config = dict(
    n_layer=8,
    d_model=160,
    n_head=2,
    n_kv_head=2,
    head_dim=64,
    d_mlp=640,
    vocab_size=1024,
    activation='tanh_gelu',
    norm='layernorm',
    norm_place='pre',
    norm_eps=1e-05,
    positions='learned',
    qk_norm=False,
    attn_scale=0.125,
    bias='all',
    tie_embeddings=True,
    parallel_block=False,
    init='normal',
    init_std_qkv=0.0433,
    init_std_o=0.0,
    init_std_up=0.0433,
    init_std_down=0.0,
    optimizer='soap_variant',
    lr=0.00407,
    beta1=0.95,
    beta2=0.95,
    weight_decay=0.045,
    lr_head=0.00732,
    grad_clip=2.0,
    warmup_steps=200,
    schedule='wsd',
    decay_fraction=0.657,
    decay_shape='linear',
    final_lr_fraction=0.0,
    batch_tokens=[16384, 32768],
    seq_len=1024,
    doc_mask=True,
    train_tokens=124700000,
    steps=5279,
    dataset='wikipedia_en',
)
Each number is 128 + 24 x the weight over its row's rms, rounded and kept within 0 to 255. Layers, rows and columns count from 0. The size above them is the row's rms in percent of the matrix's.

# layer 3 MLP up, 640x160, rms 0.182, rows 334-355, columns 0-159
size [103 105 112 105 100  94  99  90  98 108  93 113  98 112  95 101  98 102  91  98  82  95]
[[139 111 139 129 107 135 146  99 107  99 147 115 134 141 117 159  91 112 159 108 122 141  77 179 147  64 145 129 107 140 117 131 138 108 124 124  98 141 139 102 133 110 149 156 127 158 126 110 113 157 182 128 134  81 126 129 109 158 110 165 105 160 142 111 116  89 110 155 146  96 159 106 109 122 101  94 131 111  84  98 141 101 141  83 132 131 129  94 134 130 167 147 118 134 149 174 122  82 137 139  86 121 109 138 165 103  84 134 127 132 117 172 153  88 107 153 145 140 130 137 104 136 152 118 109 143 109 120  96 113 149 163 146 171 110 100 162 107 147 158 140 118 136 162 169 143 132 141 148 131 138 121 106 135 153 134 135 106 199 111]
 [ 98 118  92 109 124 138 120 155 105 193 169  91  96 128 149 146 158 115 168 138 100 141 123 186 139 110 135 141 102 114 136 153 122 155 121 115 166 121 114 166 149 124 101 164 144 114 145 126 150 113  95 114 148  97 130  88 120 109 130 126 115 120 109 127 122  97 138 108  96 151 130 135 124 152 131 109 135 117 129 135 162  94 108 164 116 120 125 127  72 123 115 143 156 114 150 114 109  90 140 126 108 106 146 183 121 143 136 134 151 139 155 161 143 123  90 123 122 141 143 123  84  77 132 156 163 152 116 104 171 158  86 136 135 151 140 105 127 191 115 127 145 123  81 125 114 111 139  77 132 156 142  93  95 107 133 181 148 131 153 134]
 [ 85 127 146 123 126 151  93 154 113 122 126 132 126 103 125 146 128 100 129 150 137 162 132 153 156  88 137 140 124 162 129 164  86 146 122 114 108 129 135 141 107 101  99 111 151 125 164 147 102 160 139  90 128 113  99 129 117 136 170 140 168 104 102 130 175 114 110 126 148  84 145 142 146 128 139 137 157 148 160 150 130  77 118 184 140 102 118 152 137 135 117 145  83 146  97 140 136 187 145 137 112  99 125 169 115 140  88  82  91 171 105 137 101 126 158 116 121 125 160 114  91 125 153 140 104 131 122  94 136 126 170 173 154 136 129 112 150 156 116 107 140 106 126 119 152 143  82 151 161 155 119 162 135 120 133  91  72 126 107 152]
 [145 138 112 133 126 146 116 163 111 138  89  87 164 129 144 135 157 138 137 114 131  81 114 161 149 150 113 124 110 173 132 146 121 146  92  85 143 129 149 119 154 121  78  99 117 169 122 126 117 138  98 142 150 104 126 163 123 121  76 150 116  96  80 158 133 105 157 108 116 133 163 145  81 147 124 122 118  71 150 102 113  93 124 164  76 110 130 114 111 144 158 127  79 124 118 134  89 113 140 131  88 134 127 126 144  90 144 141 155 130 148 174 131 166 104 101 111  78 157 167 140 118 132 132 154 138 157  83 155 131 143 149  95 129 159 111 130 136 174 156 104  87 151 115 156 141 134 137 148 120 155 132 133 115 117 138 121 112 146 112]
 [123  80 124 105  97 124 121 136 143 126 164 110 173 102 140 108 180  96 118 120 119 110 111 126 123 130 124  97 151 151 114 123 126 144 115 112  99 110 149 126  82 165 125 147 110 115  76 110 122 159 126 122 123 151 106 114 152 124 146 125 106 146 122 106 134 156 156 136 149  65 122 116 150 152 142 146 140 123 184 110 149 123  87 139 115 143 105 122  95 183 129  94  92 104 132 115 116 157 107 134 128 134 140 104  91 100 136 130 154 165 152 163 153 132 108 140 102  84 151 162 110 110 121 100 142  98 114 155  77 124 116 139 119 123 154 142 135  82 152 127  99 147  86 157 136 168 121 171 131 128 154 176 126 165 153 139 153  96 101 162]
 [ 97 132 129 125 152 121 107 150 138  63 105 131 146 141 110 125 143 167 150 147 109  93 134 107 127  96 128 110 109  90 142 128 127 120 149  92 131 126  90 170 127 160 106 116 104 128 143 104 149  94  98 124 126 118 205 128 123 143 146 129 140 144 141 137 110 119 137 140 150 114 151 141 119  92 120 174 122 136 138 148 156 117 167 138 113  96 111 169 121  75 111 109 171 149 174 131 104  95 122  95 101 154 158  54 124 135  77 100 107 133 154 125 148 133 166 123 143 101 145 103 156 137 129 118 133 108 107 145 168 149 102 162 172 132 162 132 109 105 131 124 136 136 140 131 133 114 161 109 156  84 116 107 130 125 153 180 109 122 142 133]
 [136 135 155 163 136 124 161 146 142 125 136 116  81 118 141 136  79 138 129 165 149 160  89 111 161  86 148 138 109 112 158 119 156 135 158 129 138 118 153 112 129 145 177 122 129 103  96 111 107 149 129 123 145  79 121 122 151 133 149  68 135 103 143 132 145 148 129 124 147 124 121 106  80 105 141 159 144 135 141 125 123 112 147 114 126  75 141  75 104  96 115 104 129 122 118 157 165  93 105 131 147 121 173  79 111 134 129 124 142 112 111 111 144 154  83 155 109 133 133 139 122 192 162 122 125 147  87 133 107 169 124  81 101 162 121 164  95 151 174 114 123 157 160 134 149 103 122 129 148 163 108 148 168 146 128 131 112 152 138 118]
 [113 153 104 164 139 128 165 145 126 114 146 122 133  97 148 153 122 123 106 132 112 164 128  96 122 123 106  59 130  89 116 128 162 144 138 137 128 157  93 129 154 128 137 132 105 117 131 115 161 144 106 114 169  93  72 150  88 148 140 164 126 156 103 143 117  84 122 168 142 150 118 130 113 114 164 136 152 132 128 129 121 161 115 109 170 161 124 125 155 105  69 123 115 157 112 113  94 108 139 127 129 124  65 145 125 124 146  87 135 132 157  98 125 109 133 117 103 126 131  95  94 141 114 121 126 137 107 154 152 161 146 120 120 177 122 173 163 121 130 100  99 122 119  92 153 123 162 109 101 147 173 119 115  99  96 110 138  90 139  72]
 [111 157 146 140 125 129 111 137 135 135 115 105 160 103 131 127 134 122 140 119 123 138  99 158 126 126 126  87 114 123  94 100  97 122 136 172 124 145  90 139 123 153 145 175 145 128  96 147 153 127 121 106 141  92 150 141 103 129 129 118 184 150 153 115 148 101 131 162 128 101  59  98  77 175 139 102 116  95  76 111 132 133 120 144 136  99 171 169 131 130 140  91 112 104  78 162 136 127 110 124 126 147 128 164  84 164 143 134 123 159 153 129 111 179 129 143 121 137 146 131 199 108 135 132 106 112 122 154 121 121 159 123 141 149  91 135 107 110 160 155 115 135 166 113  92 187 110 112 103 116 140  97 139 117 141 142 124 154 102 136]
 [106 134 140 103 158 108 148 169 143  99 171 135 145 113 109 110 130 102 110 156 130  85 145 119 175  87 126 115  88 100 123 128 155 145 140 127 108 120 150 122  83  98  92 112 112 150 130 136 137 147 133 126 138 118 103 150 181 172  91 100 103 132 203 149 111 149 167 132 128 115 139 139 121 151 131 145 143 145 107 148 130 134 162 101 136 113 129 180 107 153 118 137 102 111 150 143 131 137 196 121  94 130  96 139 149 105 119 137 158 110 191 115  84 117 127 138 127 139 142 108 122 158 168 136 104 106 136 137  88 140  97 120 135 165  98 109 142 122 127 124 126 129 116 128 144  94 152 103 111 139 118 125 146 105 180 111  64 116 132 126]
 [107 150 124 114 110 115 137 130  97 128 121 133 124 145 127 141 109 160 100 157 117 164 138 117 126 135 130 136 165  94 121 118 140 124 107  84 115 102 138  75  94  88  89 161 183 203 122 124 133 139 155 141  99 138 114 113 154 126 132 154  85 113 113 129 104 103 138 155  98 107 152  84 149 123 150 104 126 136 201 136  95 105 138 129  98  54 137 167 143 115 124  75  96 135 125 152 133 126 123 129 150 155 123 173 130 145 146 142 103 127 153 159 128 123 129 141 181 104 106 144 160 113 122 153 164 146 143 103 115 114 141 124 155 115 152  99 152 119 135 116 123 140 107 141 134 157 131 133 120  66 117 132 110 164 123 150 129 103 125 146]
 [120 135 169 129  83 148 176 119 178 111 108  86 145 130 119 142 145 100 134 108 133 145  83 122 125 134 104 150 136 105  70 161 115  94 178 103 120 119 113 105 109 137 155 131 147 101 120 124 134 149 150 133 162 168  74 134  97 128 170 126 102 126 120 114 155 132  60 151 188 154 142 132 109 137 132 146  72 148 159 105 129 112 114 156 133  95 123 172 138 121 151  96 116 108 122 134 145 155 113 155 147 146 116 139 170 144 130 125 122  90 103 135 122 134 142 154 135 165 177 150 169 118  93 125 116 117 120 103 125 125 126 142 137 131 139 111 135 158 116 169 111  99  97 148 104  97 162 152 132 102 114 121 147 146  94 121 128 125 120 103]
 [143 112 123 124 131  66 134 140  93 112 137 112 198 152 147 139 108 108 132 125 121 134 130  98 107 143 115 135  87 164 160 150  88 104 161 105 161 159 102 146 145 114 116 116 133 144 134  97 133 130 146 128 131 131  98 173 137 154 148  99 160 101 119 190 144 103 123 171 123 136 134 145  97 152 166 109 148 163 132 167 106 119 141  94 128  98  63 168 132 155 143 109 133 133 133  82 115 107 146 107 137 112 107 147 141  90 135 155 134 129 139 135 118  95  97 109  98 172 136  83 123 137 108 119 124 162 128  74 173 109 157 139 155 166 110 156  97 157 117 115 122 131 109 142 139 126 170 116 127 105 138 128 117 118 148 118 154 121 139 143]
 [115 128 146 126  68 122 166 100 146  90 113  85 128 143 142 121 128 111 158 156 126 136 139 121 131 141 136 125 103 152 131 119 153 137 104 125 152 147 136 112 126 109 105 177 179 178 111 114 130 145 129 124 156 107 132 133 161 117 117 163  91 151 130 149 124 127 162 140  84 134 101 127 171 143 122 148 103 149 128 105 139 132 136 115 150  94  81 168  95 198 119 145 158 147 170 136 120 125 112 125 151 136 115 138 115  99 134 100 136 144 113 132  99 130 129  81 124 148 163 102 163 109 111 170 138 134  92 120 167 167 129 156 115 138  94 138 156 109 144 109 116 113 133 153 148  90 152  86 121 113 127 170  82 125 135 151  73 148  91 144]
 [114 102 119 162 144 164 109  97 118 185 123 117 135 112 162 170 150 123 119 131 106 148 123 112 106 129 156 135 125 145 125 149 128 119 129 125 126  76 151 100 136 184 136  84 117 130 113 119 150 142 124 158 125 105 114 125 165 122 114 149 162 119 162 137 138 126 151 123 152 158 135 112 140 120 145 173 173 110 110 125 150 118 132 135 134 122 139 125 111 136 120  95 121 108 115 125  98 146 135 144  98 141 124 116 103 157  97 120 159  99 135 107 131 130 176 178  81 108 143 129 137 128 165 132 133 168 154 137 127 109  88 138  78 169 125 108 134 153  99 123 168 129 121 149 142 100 181  78 140  94  83 177 181 158 107 139 171 144 101  99]
 [122 119  98 149 120 134 137 187 143 102 122 139 149  93 140 131 152 159 114  98 112 155  94 152 134 129 155 100 140  68  75 124 125 110 141 108 164 152  96 131 149 119 133 133 113  85 129  82  82 133 133 106 136  86 146 108 151 112 127 101 146 155  79 146 128 123 134 119 119 147 133 148 100  86 125 137 161 105 170 127 168  92 116 148 133 119  94 129 111 141 156 115 179  89 135  97 115 130 135  98 151 113 126 165 128 123 128 144 152 129 115 131 120 125 130 126 135 139 124 134 123 102 156 142 131 135 193 135 125  97 131 162  77 152 105 153 108 118 158 127 128 132 166 163  76 175 139 120 167 100 104 144 123 142 112 168 122  86 119 131]
 [152 166  94 145 101 151 151 140 133 104  98 117 135 140 119 144 141 106 134  68  88 114 116 113 108  68  98 138 162 136 132  84  95 158 123 110 125 139 120 134 126 151 183 100 157 142 116 167 135 148 110 138 150 103 121 118 183 125 136 122 128  88 108 110  88 175 116 155 130 142  86  84 118 129 110 150 156 110 106 160 147 120 157 125 104 107 112 136 103 148 127 111 119 124 101 151 154 112  94 154 132 110 121 117 158 115 146 105 127 103 124 136 161 160 130 109 151 103 115  80 129 128 154 111 146 136 135 151  84 174 125  93 128 121 171 143 167 100 172 127 137  91 143 148 140 103 101 167 140 100  79 120 122 135 131 143 132 100 125 121]
 [ 85 154 121 133 136 145 110 115 115 177  95 147 144 161 128 118 132 152 142 114 126 159 157 102 119 153 153  94 111 130 102 119 136 111 159 109 132 107 142 105 153 172 134 102 153 146 160 145 167 176 141 131 154 126 134 113 139 125  82  84 120 154 101 144 131  55 118 139  86 114 128 139 137 143 141 122  72 148 171 130 101 146 137 171 156 104 112 142 125 145 120 142 178 140  94 114 142 132 120 125  85 131 128 146 126 125 120 157  98 119 139 110 114 104 141 154 103 106  68 156 139 119 142 132 101 109 113 116 127 142 108 141 117 110  64 119 131 155 183 129 161 153 115 131  99 143 131 134 107 127 137 120 133 147  69 120 164 101 166 117]
 [167 188 158 139 183 130 122 160  88 133  80 156 171 113 116 118 104 113 124  88 148 160 128  93 152  97 128 127 137 149 134 100 174 166 115 130  80 146 147 163 120 115 155 127 141 119 162 124 183 134 167 127 147 114  97 134 135 125 118 157 157 148 141 102 108 144  97 120 149 176 125  92 115 154  70 117 144 135 107 136 136 140  94 106 140 127 108 111 129 145  87 166 105 110 110 109 141  86 154 151 106 152 103  94 105 113  97 142 118 142 114 101 139 123 160 138 136 108 122 123 156 168 126 134 101  93 128 101 128 173 119 117 117 138 138 118 164 111 124 105 140 173 138 139 111  76 138 147 146 123 137 159 110 134 111 119 121 138 119 135]
 [128 115 153 117 161  86 152 139 121 138 139  98 111 125 141 139 151 112 158 127  98  93 141 143 133 126 124 132 127  97 127 108 136 122 140 171 151 122 127  76  97  92 148 138 114 155 157 149 114 121 126 116 120  87 118 163 137 141 156 142 113 109 128 124 129 139 116 119  91 101 125  72 137 139 152 114 122 170 104 141 136 132 151  96 125 152 158 117 152 151 126 159 106 186 171 121 117 128 139 155 157 109 101 141 125 163 173 121 110 156 149 115 171 121 129 139 137 143 160 129  95 135 125 119 103  75 138 103  99 147 113  89 145  98 116 122 196 158 144 187 163 136 101 118  71 154 131 103 173 119 138 135  91 107 140 150 101 121  85 131]
 [157 129 121 109 127 134 121 143 151 130 137  85 112 106 104 134  78 157  86 176 143  91 130 172 168 104 142 119 112 125 126 152 154 135 140 126 120 131 127 106 151 140  84  95 134 128 161 160 110 130 110 158 149 134 137 130 141 115  77 135 139 118  79 151  94 133  78 167  96  91 128 116 110 146 124 111 141 111 143 120 114 159 113 151  82 145 144 110 157 133 142 159  82 117 154 110  88 128 147 171 163 119 158 128 135 112 158 115 125 114  97 110 118 130 103 112 128 157 153 112 128 158 144 136 146 178 158 164 151 120 146 129 100 128 149 146 111 149 116 119 146 108 113 150 177  90 171 108 138 115 174 126 160 132  85  99 109 141 112 170]
 [169 107 122 141 164 121 119  97 106 132 103 113 129  75 175 107 157 138 142 144 141  92 164  48 140 130 111 114 141 158 185 136 113 130 136 113  81 123 115 135 129 123 136 146  74  91 154 126 116 175 118 130 141  99 125 137 181 137 158 135  95 169 116 163 117 115 168 134 108 113 139 128 154 111 146 113 167 121 151 128 142 161 123 104 127 109 131 136 158  98 111 106 114 154 129  91 131 141 112 152 111 117 128 190 100 175 131 101 124  93 129 126 119 127 125 132 126 128  74 112 131 118 119 120  79 110 153 108 133 112 165 120 100 166 128 150 126  99 127 124  92 106 170 139 104 116  95 148 125  96 153 133 124 135 129 117 131 152 127 153]]
# layer 3 MLP down (transposed), 640x160, rms 0.172, rows 334-354, columns 0-159
size [100 105 115 106  95 116  96  85  90 110  99 109 104 105  99  96 105  99  90 105  80]
[[100 136 146 134 175 130 125 139 118 123 142 127 156 151 102 154 112 142  78 133 108  94 106  89 138 120 115 133 123 129 108 134 156 127 152 128 159 137 120 123 145 149 138  84 103 111 148 102 138 150  92 116  96 121 122 142 134 128 153 120 171 123  75 170  92 123  79 157 118 129 148 188 117 117 124 139 156 155 102 162  94 154  85 131 146 205 108 139 139 153  96 116 100 152 139 130 107 110 119 113 134 111 118 110 112 127 157 124 144 133 132 148 109 138 144  97 146  74 131 128 104 113  91 115 138 174 132 137 108  98 136 144 146  85 130 132 117 139 123 132 129 176 159 176 146 120 180  86 135 131 109 177 155 125 112  86 126 131 109 146]
 [145 143  91 151 141 117 158 164 109 119 111 110 140 134  75 145 145 166 152 137 180 107 114 160 150 162 170 186  84 123 152 118 127 131 173  88 156 106 138 140 112 169 117 131 136  94 133 115 106  89  99 137 142  95  75 154 117 138  76 120 121 148 147 148 122 102 108 111  98  89  90 103 167 125 139 118 106  93  97 160 119 125 129 161 108 136  92 147 147  81 149 102 127 130 146 119 147 120 131 181 136 173 118  92 129  79 156 135 114 157 102 126 131 132 135 153 120 139  85 150 110 146 131 123 111 141 140 126 150 124 121 112 118 125 111 137 136 110 118 116 150  90 146 146 141 133 148 138 124 164 164 135 104 131 141 123 177 139 120 119]
 [131 124 125  88 130 138 129 103 139 118 167 156  81 159 190 100 108 121  96 147 143 125  97 100 123 141 122 135 117 130 118 151  85 100 147 104  95 115 107 106 109  71 105 137 149 126 133 117 144  89  80 163 137  87  98 144  93 147 155 157 120 127 135 138 112 113  94 109  89 141 129 119 113 171  93 114 121 106 145 124 138 128  95 117 132 141 124 116 155  95 117 115 133 107 139 125 111 137  73 123 132 130 135 110 191 151 130 140 172 115 138 108 113 134 107 107 122 131 139 175 106 103 112 168 105 116 128 207 133 116 134 141 158  66 132 121 115 134 120 139 147 144 147 132 164 156  93 140 107 141 109 136 155 144  82 125 103 148 129 108]
 [164 121 133 116 112 117 141 139 122 155 121 145 162 115 115 112 139 112 114 159 104 147  96 143 141 117 109  95 142 139 109  84 126 118 122 139 129 140 138 144 118 130 122 201 131 121 149  97 154  97 156 128  98 170 120 138 169 155 162 151 139  96 146 157 105 143  87 130  79 167 111 164 166 115 101 137 153  82 125 149 136 127 116 125 136 125 176 146 109 145  87 149 116 143 143 100 127 120 149 109  81 135 141 147 154 127 140 152 127 157  90 119 127 145 158  65 108 132 167 127 106 108  86 158 151 142  83 108 122 139 160 116 116 100 145 120 138 138 142 131 112  84 164  91 119 132 106 134  94 110 126 129 148 178 116 113  93 120 140  73]
 [110 107 145 170 147 113 133 126 167 148 122  82 119 143 105 144  96 139 148 151 143 117 112 148 153 125 101 129 140 151 184 129 133 131 141 124 139 117 131 125  93 126 128 141 122 193 125 121 161 161 118 128 135 154  85 143 118  99 135 156 116 125 120 119  97 123 185 185 131  89 119 158 122 125  95 144 113 129 132 147 111 120 102 135 131 101 113 138 109 172 150 137 133 154 129  92 114 140 146 131 162 117 131 143 111 137 122  96  96 172  96 123 122  98 103 159 132 146 172 142 138  90 180 143 130 138 122 148 104 108  99 127 184 129 169 130 165 117 146 142 103 168 158 117 154 110 129  93 158 129 135 191 170 132 179 116 165 139 139 117]
 [120 111 119 132 128 151 146  96 102  70 178 140 127 110 149  95 103 132 153 137 141 139 114 131 121 150 123 161 155 123 151 134 135 139 165 117 104 116 137 118 154 127 136 128 158 169 113  94 127 134 113 107 109 157 117 118 138 112 110 146  97 167 132 137 205  93 129 105  88 131 179 110 138 122 100 112 112 163 185 133 146  73 155 138 142  90 115 139 110 139  98  67 126 133 133 119  86 136 102 117 152 112  95 125 126 159 122 103 154 146 116 148 106 140 157 160 148 115  92 123 151 119 136 136  94 115 142 118 158 131 124 116 148 118 109 156 122 117 143 100 154 114 146 153 141  88 179 157 124 101  53 121 133 105 134 158 140 156 134 138]
 [106 144 125 162  94 119 151 145 139  91  82 103 126 117 111 133 147 128 142 128 126 176 110 155 136 146 127 135 157 111 124  92 135 177 173  89 141  97 171 156 130 171 117 145 124 131 108 142 106  81 131 125 117 142 125 119 133 100 155 141 131 105 116 121 147  77 169 118 118 136 143 160 106 111 137 161 126 136 131 138 124  95 124 103 137 134 137 149  78 112 130 163 132 148 112  98 143 122 128 106 151 119 157  99 125 124 144 107 107 117 119  99 133 154  85 141 125 119 156 198 111 158 127 147 134 161 108 178 150 126 121 111 123 166 118 162  89 116 137  81 160 135 155 157 115 130 103 112  77 149  84  98 123 185 122 120  99 104 113 160]
 [100 124 116  72 118 119 106  94 123 186  94 133  94 129 139 118 117 146 106 133 114 111 145  96  82 139 122 172 154 168 124 107  82 154 120 115 115 123 152 149 130 133 143 106 109 111 148 124 106 124 141 133 126 145 179 135 154 148 106 170 131 145 154 116 115 134 152 121 153 148 133 132 144 137 123 156 152 131  90 121 161 152 113 131 156 171 131 148 111 142 137 101 101 115 132 111 131 147 127 115 144  67 139 133 135  69 143 132 120 143 128 143 194 109 142  79  83 120 103 146 140 142 170 128 149 143 126 163 154 147 103  79 148 148 148 114  80 154  79  97 127 123 131 125 110 155 117 146  94 169 136 130 110  88 129 161 149 123 148 147]
 [114 112 122 132 110 135 110 120  99 131 148 111 154 128 136 125 129 119  77 171  73 148 162 103 116 148 142 103 158 128 110 120 179 165 130 127 120 143 157 133 132 108 159 132  62 139 133 114  96 117 126 118 106 151  98 127 122 175 152 197 137 126  95 147 134 138 157 137 136 122 119 108 150 139 126 131 140 104 178 102 115 110 145 147 157  91 144 177 130 115 100 111 120 130 136 113 133 150 131 140 117 169 159 102 143 120  99  94 122  86 141 160 132 108 132 139 183  98 123 162 150 145 146 113 131 128 164 101  70 108 123 143  95  90 120 118 133 115 114  95 108 134  98 148  93  98 162 151 146  94 130 133 125 144 176 128 160 142  93 140]
 [ 90 110 163 133 101  89 113 146 102  90 165 120 116 112 140 129 115 116 162 143 160 155 123 114 171 132 121 145 183 135  97 166 137 164 141 127 161 124 133 123 177 138  90 154 152 112 128 151 118 132 119 178  96 109  98 147 135 134 145 143 120 128 124 125 118 110 124 122 129  86 162  91 134 168 162  85 108 131 147 109 133 103  58 129 113 147 134 111 123 130 118 157 112 139 123 109 116  95 138  78 126 143 160 111 133 108  98 133 135  87 119 109 159 139 100 186  85 124  82 119 107 112  94 124 171 127 146 122  90 116 122 142 164 130 161 114 162 144 140 118  93 170  98 155 131 115 104 108 120  96 156 119 121 145 147 147 151 135 125 127]
 [111 102 128 102 136  82 114 139 116 139 142 141 151 104 157 118 124 118 103  84 118 138 147 135 140 103 135 100 106 130 162 107 127 104 140 157  80 116 113 129 107 118 135 143  96 126 140 126 145 100 100 169 103  79 155 155 140 115 151 112 120  98 171 150 168 133 130 122 118 163 106 150 115 107 147 155 145 130 123 155 156 129 102 168 129 152 131 157 130  85 149 110 111 103 150 118 109 108 110 124 151 173 157 177 158 108 115 135 160 102 105 137 100 160 155 135  90 145 180 124 129 117 129 114 159 152 122 143 135  97 124 115 160 108  74 118 120 137 168 141 141 102 144 146  86 141 143 117 150 186  64 149 154 134  77 129 131 139  90 125]
 [136 141 172 130 112 104  83 112  98  82  98 102 135 140 107 126 116 114 155 118 141 146 154 115 119  81 105 144 151 149 159 100 124 142 125 102 157 152 117 130 176 174 117  88 134 111 157  80 140 109 118 175 149 124 131 128 114 134 133 136 112 104 135 120 132 160 127 117  76 165 140 112 102 136 100 105  79 166  99 127 147 179 139 104 112 141 115 170 117  59 154 141 151  88 123 124 107 152 138 106 128 143 146  97 148  85 112 100 116 118 121 114 118 138 129  84 122 152 163 172 129 130 108 175 108 115  98 121 148 132 129 114 175 132 140 121 107  95 129  93 114 139 145 140 125 124 134 160 127 112 117 149 120 124 181 129 131 134  91 154]
 [137 126 145 128  99  93 136 128 116 102 128 162 175 127 127 150 160  91 131 115 119 149 116 102 134 116 151  87 104 102 176 167  98 124 136  87 133  98 144 167 142 119 146 125 119 168 124 120 146 106 106  94 125 112 128 107 139 149 120 111 157 126  94 120 132 125 158 114 118 118 138 150 136 141  98 128 114 111 152  89  95  97 108 151 132 117 104 124 122 125 152 122 182  85  62 128 132 163  93 129 150 107 156 112 121 112 166 154 160 137  84 109 108 114 119 143 104  99 172 119 141 154  83 140 117 143 113  51 148 121 147 114  95 153 141 139 147 120 138 177 119  90  93 124 150 176 112  98 134 140  98 127 121 148 123 122 147 132 133  86]
 [142 101 117 136 110 140 161 163 140 155 159 118 100 113 137 108 161 147 127 126  77 150 140 141 122 151 112 154 136 125 161 125 197 164 143 122 132  94 133 108 163 127  87  97 142 138 122 175 119 127 159 143 135 126 131 177 115  98 138  86 124 136  74 125 117 148 171 127 113  84 142 111 141 124 153 108 142 144 128 123 171 157 160 150 106 159 151  89 137 171 139 119 128 138 161 116 112 130 149 126 157 161 126 114 159 114 117 147 134 155 132 109 115 119 120 168 145 143 130 178 176 114 145  87 148 164 141 111 133 112 171 132 135 137 159  96 103 101  99 122 138 125 157 166  94 171  93 130 122  77 133 111 132 144 123 110 150 104 110 117]
 [170 148 129 141 187  79 129 116 120 130 122 122 146 156 105 118 131 163 102 145 107 120 140 174 139 150 132 101 128 151 100 142 145 132 121 191  96 140 127  75 115 124 138 128 133 119 142 137 112 147 129 120 140  97 120 161 131  90 129 110 123 132  99 114 121 118 119  70 100  96 140 131 141 114 135 142 179 120 108 128 128  92 107 161 140  96 147 128 138 192 126 108 170 129 141 124 117 131 138 136  88 157 104 161 153 170 110 116 129  87 138 153 111 160 125 176 111 157 112 128  96 144 120 148 139 108 135 155  96 114  99  82  96 111 114 162 138  91 114 109 140 151 118 151 163 104 165 179 128 134 165 107 128 105 137 136 174 101 139 123]
 [103 148 124 149 114 134 122 103 161 101 143 117 135 139 132 168 100 139 112 122 105 141  99 120 129 102 119 143 149 110 115 158 137 135 107 106 191 150 126 137 144 178 143  97 152 146 149 134 102  95 128 149 129 135 109 164 132 102 169  93 180 136 131 123 157 143 190 103 124  88 128 125  84 124 105 120 131 100 157 144  84 161 141 121 121 115 147 150 141 109 154 131  65 169 139 139 122 122 108 128 137 136  84 111 110  94 121 110 151 128 145 127 103 133 121 115 128  65 103 111 149  88 127 134 152 152 159 140 150  60 154 129  92 127 140 115 107 139  79 131 152 153 133 159 105 132 119 163 160 119 143  98 137  94 131 161 120 158 111 140]
 [139 128 158 127 151 102 146 103 162 125 172 128 104 147 164 115 117 119 168 122 134  73 176 140 160 141 151 136 188  90 147 129  89  80 158 161 123 149 150 147 126 130 157 118 122 142 115 140 122 112 120 124 117  83 120 156 134 159 124 148 141 142 145 125  92 156 121 145 143 111 142 134 113 121 144 105 116 139 112 116  89 188 157 157  87 137 109  94 149 166  97 107 112 119 131 159  94 153 144 129 144 136 119 141 123 144 134  91 128 131 116 151  76 158 114 128 118 166 148 112 152 116  83  89 111 107 111  99 163 167 118 160 116 127 124 126 162 124  83 146 137 137 126 124 130  89 151 148 157 144 121 158  99 136 135  66 147 142 123 111]
 [126 125 139  86 126  94 146 139 102 144 122 151 118 112 175 124 152 124 133  87 140 141 151 123 152  93 133 123 118 161 176 132 143 144 145 164 127 163 152 153 106 120 123 132 111 114 110 122 132 119 125 152 159 109 132 129 130  89 122 106 130 150 153 108 126 102 108  95 119 126 103 129 127 121 126 177 104 153  89 195 183 150 122 154 107 103 114  82 112  95 130 134 113  81 130 132 157 103 106 142 105 101 151  95 145 125 110 133 139 128 161 114 139 161 120 134 130 119 157 165 113 105  91 143  82 118 126  92 117 118 103 111 129 123  91 106 115 194 146 139 121 115 135 122 113 159 153 154 114 113  92 178 120 119 111 180  64 107  96 126]
 [120 137 144 130 110 100 144 134 125 142 166 156 153  85 136 117 126 147  99 103 109 115  78  93 120 141 110  66 122 132 145 121  71 125 161  86 124 125 104 153  97 152 102 125 129 158 155 138  87 123 118 136  95 137 120 138 144 123 124 108  79  91 105 125 105 138 105 135 141 124 132 163 171 117 137 146 150 104 154 147 130 138  92 117 124 199 166 139 105 113 108 157 132 132 142 123 104 145  97 121  86 178 157 155 135 108 125 128 139 158 130 112 115 171 163  67 117 106 158 138 133  92 144 111 164 138  77 102 106 137 135 138 169 150 128 185 142 146 137 105 135 113 134 137 127 132 106 172 115 139 117 124 125 145 150 116 140 157 129 133]
 [151 115 109 145 115 130  72 128 128 141 180 117 142 127 146 108 141 130  99 151  87 146 146 111 116 162 153 121 159 105 162 151  66 108 165 151 127 132  94 167 112 102 134 187 120 134 128 121 124 133 171 147 149 163 156 146 102 109 137 113  64 126 118 157 157 125 108 133 122 100 116 112 118 141 134 166  91 155 132 153 143 132 104 154 132 102 124 149 151 106 147 118 167 117 132 123 148 116 101 125 137  94 110 131 113 149 112 128 124 125 107 158 117 136 114 127 117 140 130 127  82 116  93 138  98 175 134 157 146 124 103  69  79 130 125 140 153 153 133 161 167 103 128 132 138  95  58 134 124 124 165 108 125 154 126 171 137 125 166 129]
 [118 147  89 144 124 105 130 137 111 158 122  95 119 120 102 104 159 129 162 125 115  94 126 142 100 116  97 139  97 117 142  89 131 153 150  60  96 130 128 116 120 144 131 124 122  80 138 116 103 141 174 130 121 125 126 107 148 151 150 101 128 117 105 149 127  87 130 110 129 120  96 135 129  86 130  74 114 150 119 121  96 159 119 103 161 118  94 115 151  95 111 194  90 148 119 110 119  98 134  82 133 122 161 100 106 171 152 127 126 122 104 128 102 132 142 163 111 127 121  96 171 163 172 158 155 133 138 101 152 149  94 122 143 109  77 108 152 137 108  88  97 172 128 118 122 133 122 130  88 104 110 123 118 135 121 171 114 121  83 146]]